Weights of a small GPT-style language model, trained from scratch on English Wikipedia: LayerNorm before each block, biases.
Each number is 500 + 40 x the weight over its row's rms, rounded and kept within 0 to 999. Layers, rows and columns count from 0. Numbers have three digits each. The size before them is the row's rms in percent of the matrix's.

# layer 2 MLP up, 768x192, rms 0.0318, rows 342-414, columns 0-191
164:430510507423492501569520438452558509500465459497493539533481547550487461530505582508498566489440492501466540473560462569473475521518446500480595473560465597465479477486488489511483465456518547490485497496513481517598491538514424542479495480504512501501529601464494428484477504495544468453445432538503427452540444541517532449528571482553425524521466469408483471477529546527570543436536528470505492425511543475520432507506465485517496566487429544495489440517523542497496496480516535404486551493506456518463503465472469503555504497557543492509593521530445526465465419493528502492
032:588419547489478470568517500514496542566470475565480535499456504549438551550563560473607506481537484528428568469576509577434509435437503432500505503512492509519502520456520513492497509502463529510447419479524467527475481512517458399494527463442542467450482535491492520509487551470532436553479567557516495440526518483498463523492516463500491585524510485488536474502506565504532473464504515469451559530481514496498465551566501536530496506510454460452475506469514486533504410511541483515491478461474487442523384437504460526499500401565469499573535464523489514501482529583430537473
039:462516510401452485551491493539520433480491512521551464520449533486475495526475527515469509510435468526460536558463469509498540489481491504417536517482467569487519544514442519540475448458479570512458464529426387560477546483477463480506491480548527442567468504455525479457463567473499512547460522468486497489575481516501518476494477478529529577533521507484429473440480528477522483460519427492437600526473528562461457499486451507486497512428450472472463518542584586474569580542497493487425515482467505453463406552443480499488525467527502457580591542483496449521449490536526485481
052:481485486453501444531508517484550463467511464507473469512421476503444483532486553477529522466461518502528452524481446495415428404423448445518543489503434486498523545468521527529504498495521481477471530464494488462515523546523466524509525504541487421448564482495523446531569565538479512470420474515446436498535479520531555511496579460504469541536467498497493545420437524496561545488506615541524609521448518474494472520529434459518515578547412510557477516561531536424532497593476469464476460460488520479484464398521477509491497479503539502558468539486482498521461431544557490472
038:536468496407463409566479475537516516437558568554456566474413535540464502552540563529545529442525442473467480505521516497517480450503539434514537498509473536483445598492441499529468532536506494449479541520523531446499572527457464451503572451481498465503545501528504562497500544489518482402453523509561475513516455475639504500504519501567483520554471486536525504431457517487559474434502547522500556500479493499469500491542490496474492486514456501489447524580523510444506514550521539468453460492410514539392545461546478495458539491489490505552548485500508451504457419475512512515
037:483456509436515432520536540545523555473531457466470442467402528519488442461526488460492504590555440528472593528511541551450535542431493469529530518517470572480527527450451517501474510497503524488521604552475457488486555482483413490454481450497506479532462465475521454578574543504521519450456496520501484487508419534491535474498520484456546582548517458449510483500466537517563501484501552528538565421433512518439418524566488540451524484489410519431503479499512513482517522519497477486434537502508461492460439547520489553470513503487549478580512534536509470437475413515529543520
220:480479493474498486643491422512558502483528440467432513520488509535496456586488565507460543509476444502503531512533422555519505496512448454482492462534500534542558492517508539570462570479530436450441502500501533546483481504444515543536530533489455525511505510482526491522579624541503498494442482524448432481483409551543492486515529446534473543492500490475462566432534561541525531442566474492504506482489534518427530530505449494449490474506459452426462478506480481484565517504514462471498568510494479497565457453424500523554485534525442505549480483484423462474469426543578466518
032:493471452460427453557527530512485556522504463553495515469431467469483404574553557503514449469539480527390525501503471493462438474417508430404535466510518514534481517519469537444547503499468410532500543559521478475528552556494504489525506434559530444534598493519502532509479529531533456559508532465501486489517439476475513527500537436538493520466489513497443531478507443507532542467464473471529538469496542479447486464507475500542478444521498489641505496536501484521518508571428530489475416470509513489390417425520502482508480428524470482494461537502477524517477487472533551455
051:517416422419512461540490534448572471499524561572464533449476501465485495529525536496560542529512536511391502532506474523419490485480509477467489541481494510461425498427467523520466473489519499535481511519535487444539481540493433500571525520519570474468483470559467458497474494482488503474526506445524480456517505565477540563511531458515505561450462459523501509424487443426574501463472512542530621519473496470510499518556515486500512507467480538502434483583566571543514479549544471480480465473427555521441466442451517481497522430463501507552537503547516476573504473584579447537
031:557533477472461481546537529502564475512499561488482500502402530529498492568487467505575580522493484539494520553510491518446520489516519465467562467560490507526430520483457515494517502530493517492439511509495420491546528495449483561576575516470559559543474565551539518516483524504461475452432586486514515456529478540531514476513488442452506627552542472470508485510548512493536502503519552482455503441427462520555453521503522547447456478428482566572427487492553493409545545497471558514468537465431552512439505430460567502509493505475579521549441442482493495467504487501437489495
083:500470471475450456558540523479500506519516488528464502467425483529465499514541527468535498497474445487443493498534486501461433534461486425473534501525460552503444551415465478517480449518510511540491489501529477459583523508495465506511549417472582427477475466550526453580533531505500492456412545499572429494518418477460536496440538459489552544508483470461474519444433495450491461467484563534523587504516511514534474509551467473419527518464454521473482490527520597513500468545480431528435461449441555486497408452544526426559560460502522474601556526530499515545511470534486525486
030:526465534483487542450578472476502436479472531493459520486438562501494576593451582470544569536517528470469509478448515507452524512514488471476442428523477570500468522509489452512524480545505488507452451451522416499490590554494484477479514512474633477456489526537504477561513539480514465488388468451506437455453514523539552445458469504457498612503502491438453513587468521527563512509491597498538496538490501475506499546512477480500498495504480517520580505572564489461492514547449494479524460482442440498424440483490456489563490495483515508443510435530533543528503501481531549480
160:511476412488444494591552518543464456509520513487490486449487503535508498568528508539528482439543426471439524492548460532477476442526490485455487467552488539498555576515468490546451497473529523517469456501579435525510500498469448559478506484509445546463474516537536504480482518508512504452540512441562400399511447491522511451548466418486551556575502460487506522439417476467554502474483593481503516523525562580479516500495490505471555518424503565482518552466544478474541478505545485454439526443480549464499496477533514466511502556544467509489538575506422521504516400509526452431
043:520503512494507452532461542452514493468528421517508533452470467473490550504475582463536534520454575527468508515504455480468527519469467470471590496521509524505505516451510498443527447509517448470542571464486497465505515546505477538559603512548524446406515518526511494568544516517485515476411463501484470537461496525542550519500509518479446567529489498440450478481481565584507490432491572523561570474428458487499449545603491453516447537453408450464503487491503557556489454589477478472497469477436513537409454426516480463474567482513465498563466501515498443548494456480480543512
209:551528488523463447504470471519458552487557496493555517451484572510401492502520505488543491430486429506511526492551486535526463459485427502546536405457545522526539486518514484524521484501576490495413475458479461471480540426417484590437589554489504467475539552540525529501525524533565472462482456513552494507485550471492486507445513500543449529480570497501520445512486463484535473496477557472519509520445525470517482448473488577457489459523487593554496549531519455555503444527501492495437464500448478466529508454444574391498548532556510441579510503466429526531488501531428451501
189:457457451533470426503537502551551545459605488494500528419486504524497520626591514412481523507512499548502459500536434522496460477444558520498454505469487479447510492480416490540473511542480501462529432485507522439542474513539463468533524457519518501502486561474472526469520502488505545451518468572507477506434487433536552485579499499484479525433421400468514565475498530528513501481478514482577540491475464476436539491545517525480564565426474466517535486484549473540522471475528482414514544485519460477411544473454477491494516467477558463542527492513523562561517423452486541453
026:493471498483528531566484503473512551437480557470520498443447598433486497576469541485565562569482515489488592448424475530469488432478513494537562535568513529453508508406512534551500545486505500519504506502479461551517517468509530425523486510549527450561435498498501467469518464543532522497427492419486496527551494514546530433509470555479535599475488460468559427549522507458543483498436489419467573500473521545546520473480507494506450430511505562475565403508517518495445502579485550490536480573516479522484446452465469459521560486565481483522537524557484519467486511490520508514
044:498487512457443437548452429465468485449482530491481457498485469506453444571489520502513516502486492508451536489515444511517465458475527443491566520448478495492559536491487533560446447467455493539509481465544464516549575508461514544522499474508553495544493492508476444517471584544495465462454492451515478463528472475498605517468545441569492516551500498468492459459462493447552485422538464529536567476478509527485488453567422527420482490496453528551440508514498556517600438538487504417430562452488496465443455475501551506462506446547532480574483592427469464469421513570492537501
045:555541544454536481560480442553492435434536499539522502468423486506452487476544479546569500448530453528467528500513478527454456448491441441460515502441542500506511565459467403564508467459508472534480468512506400489553505526451435515468509406543445513466525537467429536468544536508518498541446537450461465460483484554518554505546521466507439543550512440467580518482454491455514477477466608529529595477460519547525471493524480527532527463431423490514526506511510550521476466525490505527408545463506502520485469484480516524500490468458520480555544537555443454575534493529557493520
061:474463511409376420596517521551521521444533460530479551486408457499421518554577562486554516493512486469489562497517489497480529448496541496456572449520447548485506528468500529507501484509533470503468531495456482449514505524510456538492559509560529442505565541568522486601580527495496546480477501521450516496539467518513524506527499489569553543512452494483448491458441503486539532449473585504557599553480509522479469466567511500474463515487435531569500493543533533533508442561492488498445464491451534484430445434537525421535500488553496477547513462487470473526498518514483461478
046:510414477410443482612494501481616487456517511534464523535467480476471533613497549496520516549477482500476487538512519555512435502462461469469530481509443538517477490483501493560470526538510450455500501478498468459526542426478402519508543505543502452482504486484518437493454565473496521525471498489514444424564522547553495508463520395517541573474515492548474478428433552477531521413508546490446575498481525495459466502527425475530471483467467498477444473502498498495514528511513493449489534506426452497475399437495522462454532437505441519556488455548498555442457477516553498486
204:551492540438456480533514438511518531462468554462495497458457540480475466472478472518482510494498524506468509442510495507524539437496510467444489480486534495482476518465505451478543464529521433498501592482545458427561579537504516570506569530485648505493504551539515480446464564489540411464471483498503511530503532486583554493461518476526513515596440544490411489526518407559548492497464484510567540428464532461551521476488520472439499498429500532511465503535524569499556499537441515530484433516462542500457480435495472460540583491536487537498461492465479395466477533468463515557
028:518511527485501441603506507473479505512453543560554487500482568521466508539568506518571556481501466521426439547549462490464513453550507468506517501481440495483491444488520498467437522460567476427462515511517419441485561499520542576507501499516469452511480497474510492529432492420420444468472503482529446493464539511532531609435498492499467590528445473563491528452523472439463543500514563567529606441485527482510442578565476524455501522488506481483514422436462494528533471528489502560464494507443544498503505496486454451537515474442489486569470525538503445503476485525519540583
193:434473409481537431497587494512566561499490575521544458451461491507534517583571493439515496543578468468502465499477483491465480514509529522520474536514522482399542477410443485523483459472517543528498476516469477424516469490537533554563525499509498417544477561474529479472494482470470568385498509490548392455493455513468511484478516506489448536526482471496483516419489485507514496501541541509530526533492523547503507503478491537437531509464396550497425536539564493497459507506537410504539475438494529434435485513539497443526521480559539476480474535529522525538497393538485505526
050:465477449418511509539540546534501528503514487509482458545419511553509476538485573473517550448528466480489474540553467549498464493519491469478483522511473585526456553434482526470538522503520518496489528457550534491529534493428489513446515470419484506468503483540512463566512564499539487524403447507491426505545454478581532420487578446501529570501487487505438474449477523424529562438480623512455573483437517519513523524553498454458467559529440556483506506517564613504555443535517472518444466468508518452495453488494505430506546458508519495558534509479514497541471488575526476490
056:480424461454463469585482542510585519481528467524438539445415529540442506538493567488532563502572517460459514549479508490463540484457526455495509511519437545465515527487476593472491492530463464523490491493465414508541505481481488484596512476580476476463492549449478436471494571509474489480427464522403443511500506487522510466501517465480552544502472518490478488447438524438525532452475514493462576516471508524424483473523425476434506541464450505513528451526505555522618514546504469519472541470438471465433438457425514478494503431497496528592501536475515455485474467524540513509
040:481469481448467480525464506501481496575489526536501529435423547529449504551536609501486552486479449537426529556528460603541458492461444480479569462540473491521481580522451532500479490489545503419497492489514433489464539493472501453512542476532512473464552479520545436560479581530468498481488483449527427468560438478523515518457504473506488545525480442526517522499443491439522504472503517524524544437505554473491467546504483489534538502518428552456482469462541576452489526521526417503458491474437502474526425468436552521435528408545501526554562502540492452529436468573553506542
040:479482519474433440515496495490472523469499481551483496456494418437462483569511547552500490456509471487449549469511457496444478509496488447477540497510448494482503552512514503470521536511462564499511478516481441491546421505516481549504597483508515510514554532540463524461575548553539518467479493462443472469516495544587550516543472449516491606485525492492512465413418545525560542446476580570448519506464485575481526494509438447473496510487471553586525553525488526528532542589475469488454502416469479435450434414435528504459488510499519451497529537454508523556511481469596548485
058:467470522441411456606489524572531491457518504572503564489418482515499524538536484505516540514503438559481522499554485535515549517508450468494514487485445597412503491497494481545454510553484447513502501532568442443479540539426483481449464521494476444524472489498512520546546541489515466532465453492538451447576499529552527508506592421558519568493493494536439543405445516480576537451555481511533527441483601533471480453495457560423579486483436523498495498522496499495502499504493477459471536499433508486531462506454471459525457485528521432551465510523464527521488472541499445478
250:463480527455462426537458557477493545455466559514572488529485543488462456521499497516550507537510452537536528470517543521494463485441418484532535446468462512553498493513532408578488450529528506453527470501448449472505616456466514564483472528539475429532561554481449432487538513536557546533485533507480554502584502499501513468459580461467455536527455529506449490470534507496488478429529486568475525514461544474523496474469457492487504514493490570522505526488494547505487469519496534495383490407492482520529433454485478511543532457462531466590464479480368416495480485462496514457
062:509397492462433414544482468480504545478484519518455505407429545516411556529481531512525500527520529520498514505512493496513489408493508468457532491525452512482459541480510567459500467506462463531505454500501455429549504495495408541508579527503586439495524522564508489552510657531457501435447503548495493514511489451540520501474533438519514533556471499486502478448452530479551504477540579521586566522464556551504483502529476495407508506507440533510475486522570544522558462560495501485415495485494501468447442469476503479517570442507470501543525537452467471522484481508482487454
047:481426432461516462564519498468493436504482523599458555495469490500465478487515540495570471493502430465442550501574447579481447426498463447542522501583477543513481465500528523503509492496560476442506525471529490476481510529492509468522535476503462462476527567499525473471478487445495477430512521500544373504588497475532535466535551450504496615493536463509480489436455509461542566404547482532502569511481537520488478502487465515517471574471462526401478515513503503481505481514485439431443501476456468489501455480510497468477505491543483522523555604522441537535492408473571485502
042:568455531449476411579534500474558481446438497521511479458425461470486524598548549492513480544483536483488558501535476591474446499509514488474523439461485551535486461445504507433490464504529488466547516460560462484503497530477497513517572489485512452508526501504526473445531534498548463505475447484434474452529519499492454458482510471536461575494499495499446403459438539509472502475503481506488586437461534540567508532550462460450501461547522485470504447520531535466570510551520427454477536455555536517484483444449393530524565470509449490535553580506427432482463472529558533522
047:535496530412478439543492500472541530532506522524499457462421568514408475547540544431582504479532482568461484520526492506475417532475437461503560510528466479471492490488441537492468527540490496487490415530448435532520581501504398516519587458536493439481525491486487500545487482484503527495448489460499501489567550474478504539490551499551470557489563470402474534502442448555514452403501534444591544431423519491532481458512500493497498519474451493505497486499495514526533488553477441485439560496475480531408487427503475489476559469547516451539455554507517552544480459525492498469
030:518436484466542454494531512478533499509515519533487460427412488535410527463507579454499578488491453486510487515459476522496435450505447524492504542524512518562458517446512506503459500526501469483525497480551501492509517548543501519527525506526444459492428455571489462528524589488526484493503501544500533495495491535495498473501616450504514605499458501517535487563494467469565500502514614483525519535494472510520490474513501433476543480494471501454484514543519464485544419532519495393407515490477509469529491458528545529329540472455507504563509504497585480451478412527488458431
214:497486506444505472537527545482526534523525479520468480540491520461514488541573559517522504536427435505516491461559476493459452497398368427549563553468509496524481473514484467580503454489520473504574560481499505535448543524532493520538549551575498470502461527461431426511546499519495530504501557563567459397526506509518504483504516489495499512533430521499408507505548526535535547421551489510580506457469533484456488462511398481537537482416486505514504513523506459531454476490457408461489531445523461530512491459534481508481458536456480506514473523581523502464525459453559587487
170:475479421449549470535476492493514476547452468541488431534491545611427488528497517502553592514572523488489538576531498530423550526477485514458537513541474573463500519503483528525544483467470543511519443489459494541448538542447437542483501498483467435518500520519508509554526509486505560385433499464480492422569491508409482496462494518541448527583517473425438503473474543488502466456512577464469515520496540530541490513466461489504511527490487528465450553559514566458486556501462536523475551460462402416526452469529508486503499486518524496509462475519440481427414498452481501537
036:536516542462466438573504463489482505496503528522481490486445454501437470542540463474551481526436539490449530475522506571452468462485505372512507552478519529472536476526501538536552491503424467486470411477495472481512484613492450547516576530507628503512507566565485480521508590471492464461450465422510466488496474481476534533493464457527480554548453471483539464473494519595505497516517502517525576492517477530529504498485411524456469471436486489523505497511533508556556397597540486522426512432427458479451457467511506468520520476551462522528475554497499530506460536492513471491
047:527459480477454450581485546482472445510551471507484463523493488567413501501513517470509518480481493482477521556442505522436506502496459415460527477554394568480529465498485524472503370521587537510517475518513453471495570573453489510466479489471537448462560559472486481546480538487548535525499456460513470481567469498503562441465521418554475570538497525537488517424496468467598494505495571445477576486455512523516487483529464513482510542480469561491487577522477522564522442571469469532473503494535505527430404505439492427503515488449488539542537527486465530502497470526498467443
185:485503470406491476525491484505519511436472500568472560522468475513439528575519583526548527482480504518469525525542434541416498509459439502456558490562454535451479500532493496526505445565503520462519422503491516498463542579445480470522498517451502406535557541597550419550512530488455513492465467461504499456575457577491482495494511457565475537528514480472409462419471565441491528466539576512479514491472550501501477493487420516476553507499428512481510604574486555482487515523461513516425525510455467482516407468507508491531499423520489511506491479548449487501467483542510470506
034:573467521509513501534477504493486505474455479538472493409428519506464515527491534465454522515479440480434447551516508538484432510475414462517479524499513461533461513459467508494524501523445532528459494544470483497504513515469477574512480458502478485496536533580498443530571554489527539418422488457491486472493477502480512521501502536518460554526521467486582570479466542487545466494468556519514608454501517544478537479517440460510519491448428498514517580435507465497593444572506544450371530481587576506430448429536477453460520487468504552573540535450442521556519495527506485494
048:504492513438510470604454506547522529510495498554463486487402524481464448642435537511547541471517479482405501523546515528449531527486454489495576484482465496519422524514464502511526459550510503525562525544453437491509532494521429538522566556465520524474495490516518480491545557498504467454437473519513468497495510529483525468442479432523540530500481468427473495501460508450506477475467544532535580446482509505465499526521462404459518520474463454574472536488483456510544516484530450524469578488491480504403476409430495438568500407522542453545518497505519494507503421540554523473
059:515379511477505423524542493431479468514525572539502508505464585525460456530523512512537494528508408474433491450536432576501466498440442492549525505531508533519513520503506425529453520523479439460518448478514490454493565474509469496492532518512487490487501520463510430537446511543609513478500493484450486463531505513466576434556504447526537599519543524492536445477438482532564483373566544596532528439524516479504517458512478517480604496490519431506462562519520467486547475482466502497493492445517466532469486498462483512499522467483509477510454533549426494548509464499562557471
056:587483482468438482570487532466539494489560513492560522411416454513543552543509552519548486431532497493456508505493527454483511486471477445571501470572485500500467558407484447540508488541478485479530501493479529444548507487486493494506523528473537410526540452509511480541514526492510496467460501466496397556520523552508501484556552450519528564502509488493478518416457471443468541429519555545552624492466462483534458448526478452523522558477426550471531418530474559448574486562491445517497526493462511500485431449527480482509502445568461507579529529555519472548471527486514494474
039:545505478424445482581506530483512498487510529580500485483442515500480499552495575496526507471490461448462494523483464499506541471476516519503554517466429497503410550524429569480518517545448493517477477516464462477504535524470480472562576512527539459507502516517519496465497616486479462434466535525511468531523486489473556494452481485500456574459515512483469496467449469460442502406476499527534596426458508573484464497581456497480492557450477543549465492526506517535621467587504514485468534458461501509364485405444482499488531453486576498558479514521511442487451479493478483473
035:428471475487489431510471523529526567455553551507548574481395526474481485538443490467506481470568483506435482488517545481467453487484490445514537528537517491504521542484474466559441511497507490508477471510508450428548456504422442591528542454479520487523465496435434520465570561503533475556483470461465480472547531539505536479542576438534481544571484487479502454461470465513541476423525547525548607537480517535471497486537473493487464529417455478505491445532498529460544463526538503469458543435511596527528437415523470512445482414530494448549487511533505470538471515549499506434
079:521425528482453419548503442525519547496465512485553586474461425508431515510500515497530518453505512484509550512516468506511475425529424493501513450506451536498522479484557528537424468492530499500414458507504479440507543519507459579457538505531524392535514515469493458541555562518510439470524497475497508403534498572535562529524529463599427590471501464507514481404423459501527470475575542477558534506450538520499464486484453593515514489499444564544456507550499504532499491513485482475456491441459461509470457471523570478462540493557556479546518561449527501513454484498514479502
058:470492510411419491565532528545560542479490480571494520502465516537473487546537540475566493462484455440456493563485509546416480432461510492456509472536476503464517507499500518474444476503573501499506510472529464459550488542487510447561547482480495473505572519494505460472533586457500502478508507493517459473561523529472574480463495493490503557500529521558453481457381467473530539450503537535517571461417458520500526557577475493473522555530486520491494521506544497546530486547511366491533462458438523458381486443434501440514518464501493505537498507541482456596455482593519505504
181:474411488505496437492559533458507487518491551536482465496477552568473457531477561487564517502509477480485501570551516515435441519523511537497513523472500518453438537468502517507560447543557530570510464491541483505581512466516476529484481557463460451452478474493494469512466534512538520406501496452522408536550517544447522440456553446500528530472562520461508399455488520488551565468525596525543501435545510536579446507507495424462480562495482539541443473479587546525510442484534495569493536404432504457472470511500491496573470434478524466481543529532479508501474504513440480434
046:495467511427442457531555524491526513514498584510493472487436482523460478553508528503532520541445496461478517503520454517389476443485422455515560499545474573546479493477505608537475466497481484503446509427463459467528538541474467539521501480517513460566510523441455473519519516495509549475507511524538533429534527526502508434556549515509512514549588430497480468484455508498510557512532553498565555439472520499430527550590449441522459534418445506495490556497533478444544502536513450472483542474484468521436489416529465505470542484483524428583532523428519460498426461499569551502
031:520428559449495475499492498549535510509523537569473510497484448518496444473510552476574463482509526500405495574518456508463543469469427433513562545425423557544494480515499520530509544546546524462460503551482459499468485523510441497517550484551444522481462535485451450504507503505486502518508448486596485582519531486565501453379504518433573532561465484543483523511468531439463521473535525504561582502436497505498463490486502474518474452422436603498484467550500532479495459596494543486500522532424508512450435480524498486524455458523513442588517485533474467486463476532472493538
040:545424546464461394529603540564504477505539579483466531426458490489414488495588497463560477447533482434461511441481471538532500454512507483492519498513458525497492493514548519462452439505510467487510477461532473466538539520417510544500478531569484411470485547522542489522511534482562546463520515501489507407526500543531517491497540384510495572524494469461456513491441499502558460464562587461527581469462474455492477490469457538491507492504549476535501552532523530489548471511510518428374525472525527550438482447525462508438537502449535510544474507561485486486491506523495489529
031:509417512540534423563494549511461417544469497508496542489473460499494485520573585532522515546497527539375503502534483512512467461473512486547485561469439499475470477503488566509508479511456490497535538501522433536490492493476546529460539468462485487490461512543462477501450517460515532466509541427568486486526438579515555511513550495524493554490521474588428490492424464488594566484533521515494633493454463462478505578441507538476508542487450461481479499470450528468526419526501468512430487496465498497418481459498521475423455501516514477574516540482509480458426496525590527449
031:464436498428411448552530462499529465471460542519426517494461508541470525530535571457604540576557520536474556485431487526460490473510497476494564471513479509454471513497493477501563424538540448475468525510496466499555627516471474533530515508503461470450518495520535459520470540502480476431452459498555489495565522523539543468458546479448494530494470489447430461546472525441483505470521493476498658442441486499510457505526515447500527486496473491504444508541527509462536454566545524461448540477458506431429439500469516486547546450542495454550476538530543440518478484535503476475
034:489457443444455452574493500502585466515492503540485521416415522494536510569501517487538570511546495498478531562582514482418530522487518441463486534526444573486487467510453589425455452540542513486522551500523440516469498518479489500510487500480482500517444523554558537511477508487515519421488466551522445463532542495570553501427494439519422503551480531490535499500476482444521542425490574490494590447460514524491510542550459501478442515426476494531548537515534482477577464463473477519486546507430481497448417483462511493486509493527549465521459527504484501532493418575598472537
029:543431419491549472457452525570478594482545432518486470444440499569490508492451503458546537533549543503513521490552503595468446515496487456491561523507475575520501503445524508516482465569517478515507488487419474475551521434526517516513522504433532432515476483520547526506573579484527534505494455522525435519496475546522524503487547385489462579452447431436541516542531498431517518528533581519559546495465513492524494549518510494459445476460433558487479499426570481533499522524515492487474540440502487519508457470490513500478623505501530475537527482463497399503470507504475458528
046:540478544431472481516488511447525541476528486451510517473455483402489535518427550496548537472503561513442487493493510479469492482484464464502585497508514516463496548484433502518427456549487534570490544508445407489573605530493474488495523464474517452494499538460543461473494509515507466445447462425477467484530523504529497517541537430587538557586581567511497505490432501518502567473481551545524534449445469491522450437558425507441522543550456545514491507593472506544540533561507527512469463519460477457400462462453480493481529451494511479502568536511468483507445535559508531479
050:555505455424509465588519510472468474483592462523508554510448466523481538509475489491533541483518479493482482581491458503471515496510476498548569488479465556504501521482546547491495508480493500467467468467513523489532507501434495516480540469519474371509452512460448483522486496449532502523410548502434428528517389544527538491493537420530495560539545556504515459468436509473436485436539555551476576496446437515534483512515464470485534519477328513484466477554516483492523459541414505478365490485454523538452484492476520475507506525483473466554541523513493483520486433483512510489
061:472460470488504437540467466542580489446481532560440502461425495555508558555446557504465539502466506515479554504534430567523501533508489505436519443501468489419506527513501523493534422512459518554521522537513440478574513511523472481524450457534594494564473472505558472488520527506518406425503478565490469438539489505546539492524494480495507587507474483542515526492502550446566430447517485474480518501500540564468488494466473462494460509469421583568484470533560609430565509521441496484506487479460526528463454502489483499537513448524486506576573576503502458519469495567490482446
045:549458484432412501506517513465505503465508527589515558495451491501437516559425602515536537486463555546424552478510525518432491474441514497585611492529461516468440510476510534472543535537550458518533501476468499448556498551502447482506527518520531465495536506475495455450530513537532472479502524459485423534508558561522553500512510433575475588492524520486471513499407544485504507410535571461522554439452514580502498489556444582485511478523445496575482511547526464502501433513481477495465561510498461463465420442516505470484477483508453471514509566477502510470499452535496513469
043:510415481516502464540501514513548457513546497530481534473387513510436477527570547444488504494444515507408543507556468535474463530472449471485526483446474538462511474462488542505510440484546547497474507564473453507506528519448498448519493549494526445573449528505527498551512573505521448508506511423562455451548474521494507476505518466505470543550506456420461523455527515442506548504596545508543552423472556501484440459459448523465554527428500477520454475538543513504559484521443492441466468462523553518473432517488563503477433537475502421565563567554521471613486474496501503493
030:491459552450485447608450471552543447464514487504453483522429550485533462503507524536539479474529510532486507574481462525482516558533533470474455489486494576409467558464461475550474460452531546496484514554515475478542499501469504472495491482451555507534518500552499542517457528536537467492494443538509487544543538511455546436420519433410471533444502470410469466514441481462600475388447559511561556464536474491518511460494524489525495513467454487565501545537619482529550530520425498449471491457500540510436505424548525503504492507461496531555461565490489525548499473494474494541
049:482435530472542467569454464566548481494527484572441513464476518550499487563472542411514514484499478471425540505524431549482480527520526510508465479547428568427516536458472493527500459512490494528509494541526483518570545539448481445494540527514475417513471484577475498504541548527535489463490526477462470485556494489471578506516481478573480560537525475470532512466443524466548500484512479526534544525484518514495458498547478463459548550480458531573468588502524575477512502534476533469464554496407460567426426454510496483486546417542528474623480535464503527557413467519532463454
056:515377488462473453522498534476587555461464528545512531448435468516474507567462542508493506469443516494450505512483521516520469428468477529465534467563444503548527570489490534439521458477523515472450487464542455427538504465482524488523552466450534423508521518477493461507474570496514433489480524458492433481514527515492583492501539483517568558536464483526528531465436481450539525507498477571489631538457531483508477499550467447445452537461431548500515526485559580508549461538460493493502431458493515526432462502465462427538473502511446469564484559424482511579473460504546482499
038:469423516411434454515467476486521457488519540511408509422483553532461542534566532530461503532445509491541479489478437586421476509423440425497520451491493469505482504532523553503486459489459476495489476543529460497497570499506519557572513504568540474445516568492559449529498560519527446520474543505445434442514426537508534496515565437488485558552495489459505463514444480423540488487496471572536536398438541508507475527508420510466527480478489492515463490509560520492543510516435464478429499453490470515471477508493561516508470469470476506574529553456495450486448453566484552541
034:487521477468482476536488541507494498522530453569496508532451553461450487578548585527549526486490460490436500516516485500472462482504430444505546532574504503519470553511492491492482432528531525506471508460504470524528560433526459539555556475452477499509555495528540427567541542516526444436437457473496487520537469509557459501494524464536517536451487421476511467548449484457508524512506589576514514453511554514554490489530434485479523525584499546527460540508495445454537466490464483474492497454450492371424378476425519479516466505519462548544503544502469433522462426555552559502
025:430512442555487428545467584582507479543514531573494555444455530543517499566501576533541503479415464481502551500522495480423551550518505513447501521533529469490496497507461526486471524483502544447480456411476475426491514565498439544527493442493519471511527546541529488531544515500449487471477471535583495419492460519508515461521521413508502610486446553481458447502537534446504460478541500540535503531555522500550493465465471513532462510464509495557502459509445479488539511480463483443515507512421535493447470395493496498461573492486519490583495560521498561472528497558428583467
043:495494487402484461586561480541528523479520523522436499470425503508440512523526547483552526490472449487467503492557476543487496473504533433533581509568416528547467558449472540509537464525550489510472495442501500469521491507459471508562570530504492421451473508531485507574530533462501554502509533578497475498562418508545589474532552447528512554494485533478523474539472512501507493440541559478548574479431467517478450497544475451495517583499467584501489488553517494437561452527490470481491514427451507488515413390488525452463488498542558465559553512529506470486445449534515510494
187:449472465524499485492512528557517572548522478460484471490451506476400528495515637479482524547552522497467507491455530490459494500455462539545498453521429496520460523513513587483470476431488521501437478522503462484530514481514534575505530469493559411512556445469480437506489525466489541513498546499494534483506481489451474525435556497516514513492501462487476551510512495522601557469541613505544546555472558477434433507480504472475434514462507620509507498545511467449500470582426480442486493516458500511535460468527577445423472538492568508503460523572511431478484459474450468522
036:527484500447409475531476539482521490513513480529457554443401448518464519595465571503526516560510539508477549475485499561504496430531479474483544503461451535528501565484521564514583514497536437534501525522483409424533555511465495562471480519455535464418556545525520482531513515474504490541495500519537481490524508457517527495443521452558543566515508475539454473535467478457508500539529627529520649477471478561476483512556517496470461524488503506511454449522518576478514469579471489496358427510503501482488468442502546516515485494528477474493505519465504473490518527522549459458
030:570470474460517458538480562515575448471467515611490519420430494508429469567544512457562576464489529466465546488531507498496462516488513473492512517494448457503538447454495481501469506516457466520511460507496427546478459499527455473527608538517512449488469539609455496463509567480515532459439507426488499467525464516495563436459494504504565553510453488523516482485438478473567502394531529445515565449503508483509546491465508448543551553430422523490422488540560504522556475531456522441484515459516475466429445426489511534515508447501486508518494522468522543493480490485527552553
064:482445482435429453516466544506535500451536492456505579452396465561447504541533529475552501537452510476485516502517417536492481476536546471550565481498447536458471502434430516532470436484473465478507442478526538428541489530462479509546568492498485485464548529524491465473549550528494467466491499431467400517554470539459516480508507481530493557538488474473516456467454493438549508467477591576527624510490520496508473573477494496462525540511450535525462548501499509518569476523496467466493491479416484526430521472489535438519545451505501453556582560516511458534478439469427545515
188:481413473481516496464540511513434465516543575457484544472495463507451465495527543465490487506503489462452494466478590516459470518519551534485537486519375516458454518432512529503492474546476512518490520485496521515537506491557525491561538488461636498493482514477517538483433503440533476443476570415526467405540584482471549467513555521494488548426466510521506468457450486522606529485542529494508519525530478579488427507569561503366485495528542519475458500539564501525448492510512489519480483486508503460445507449496474517512567415549523485506533463452511556534448493507442503504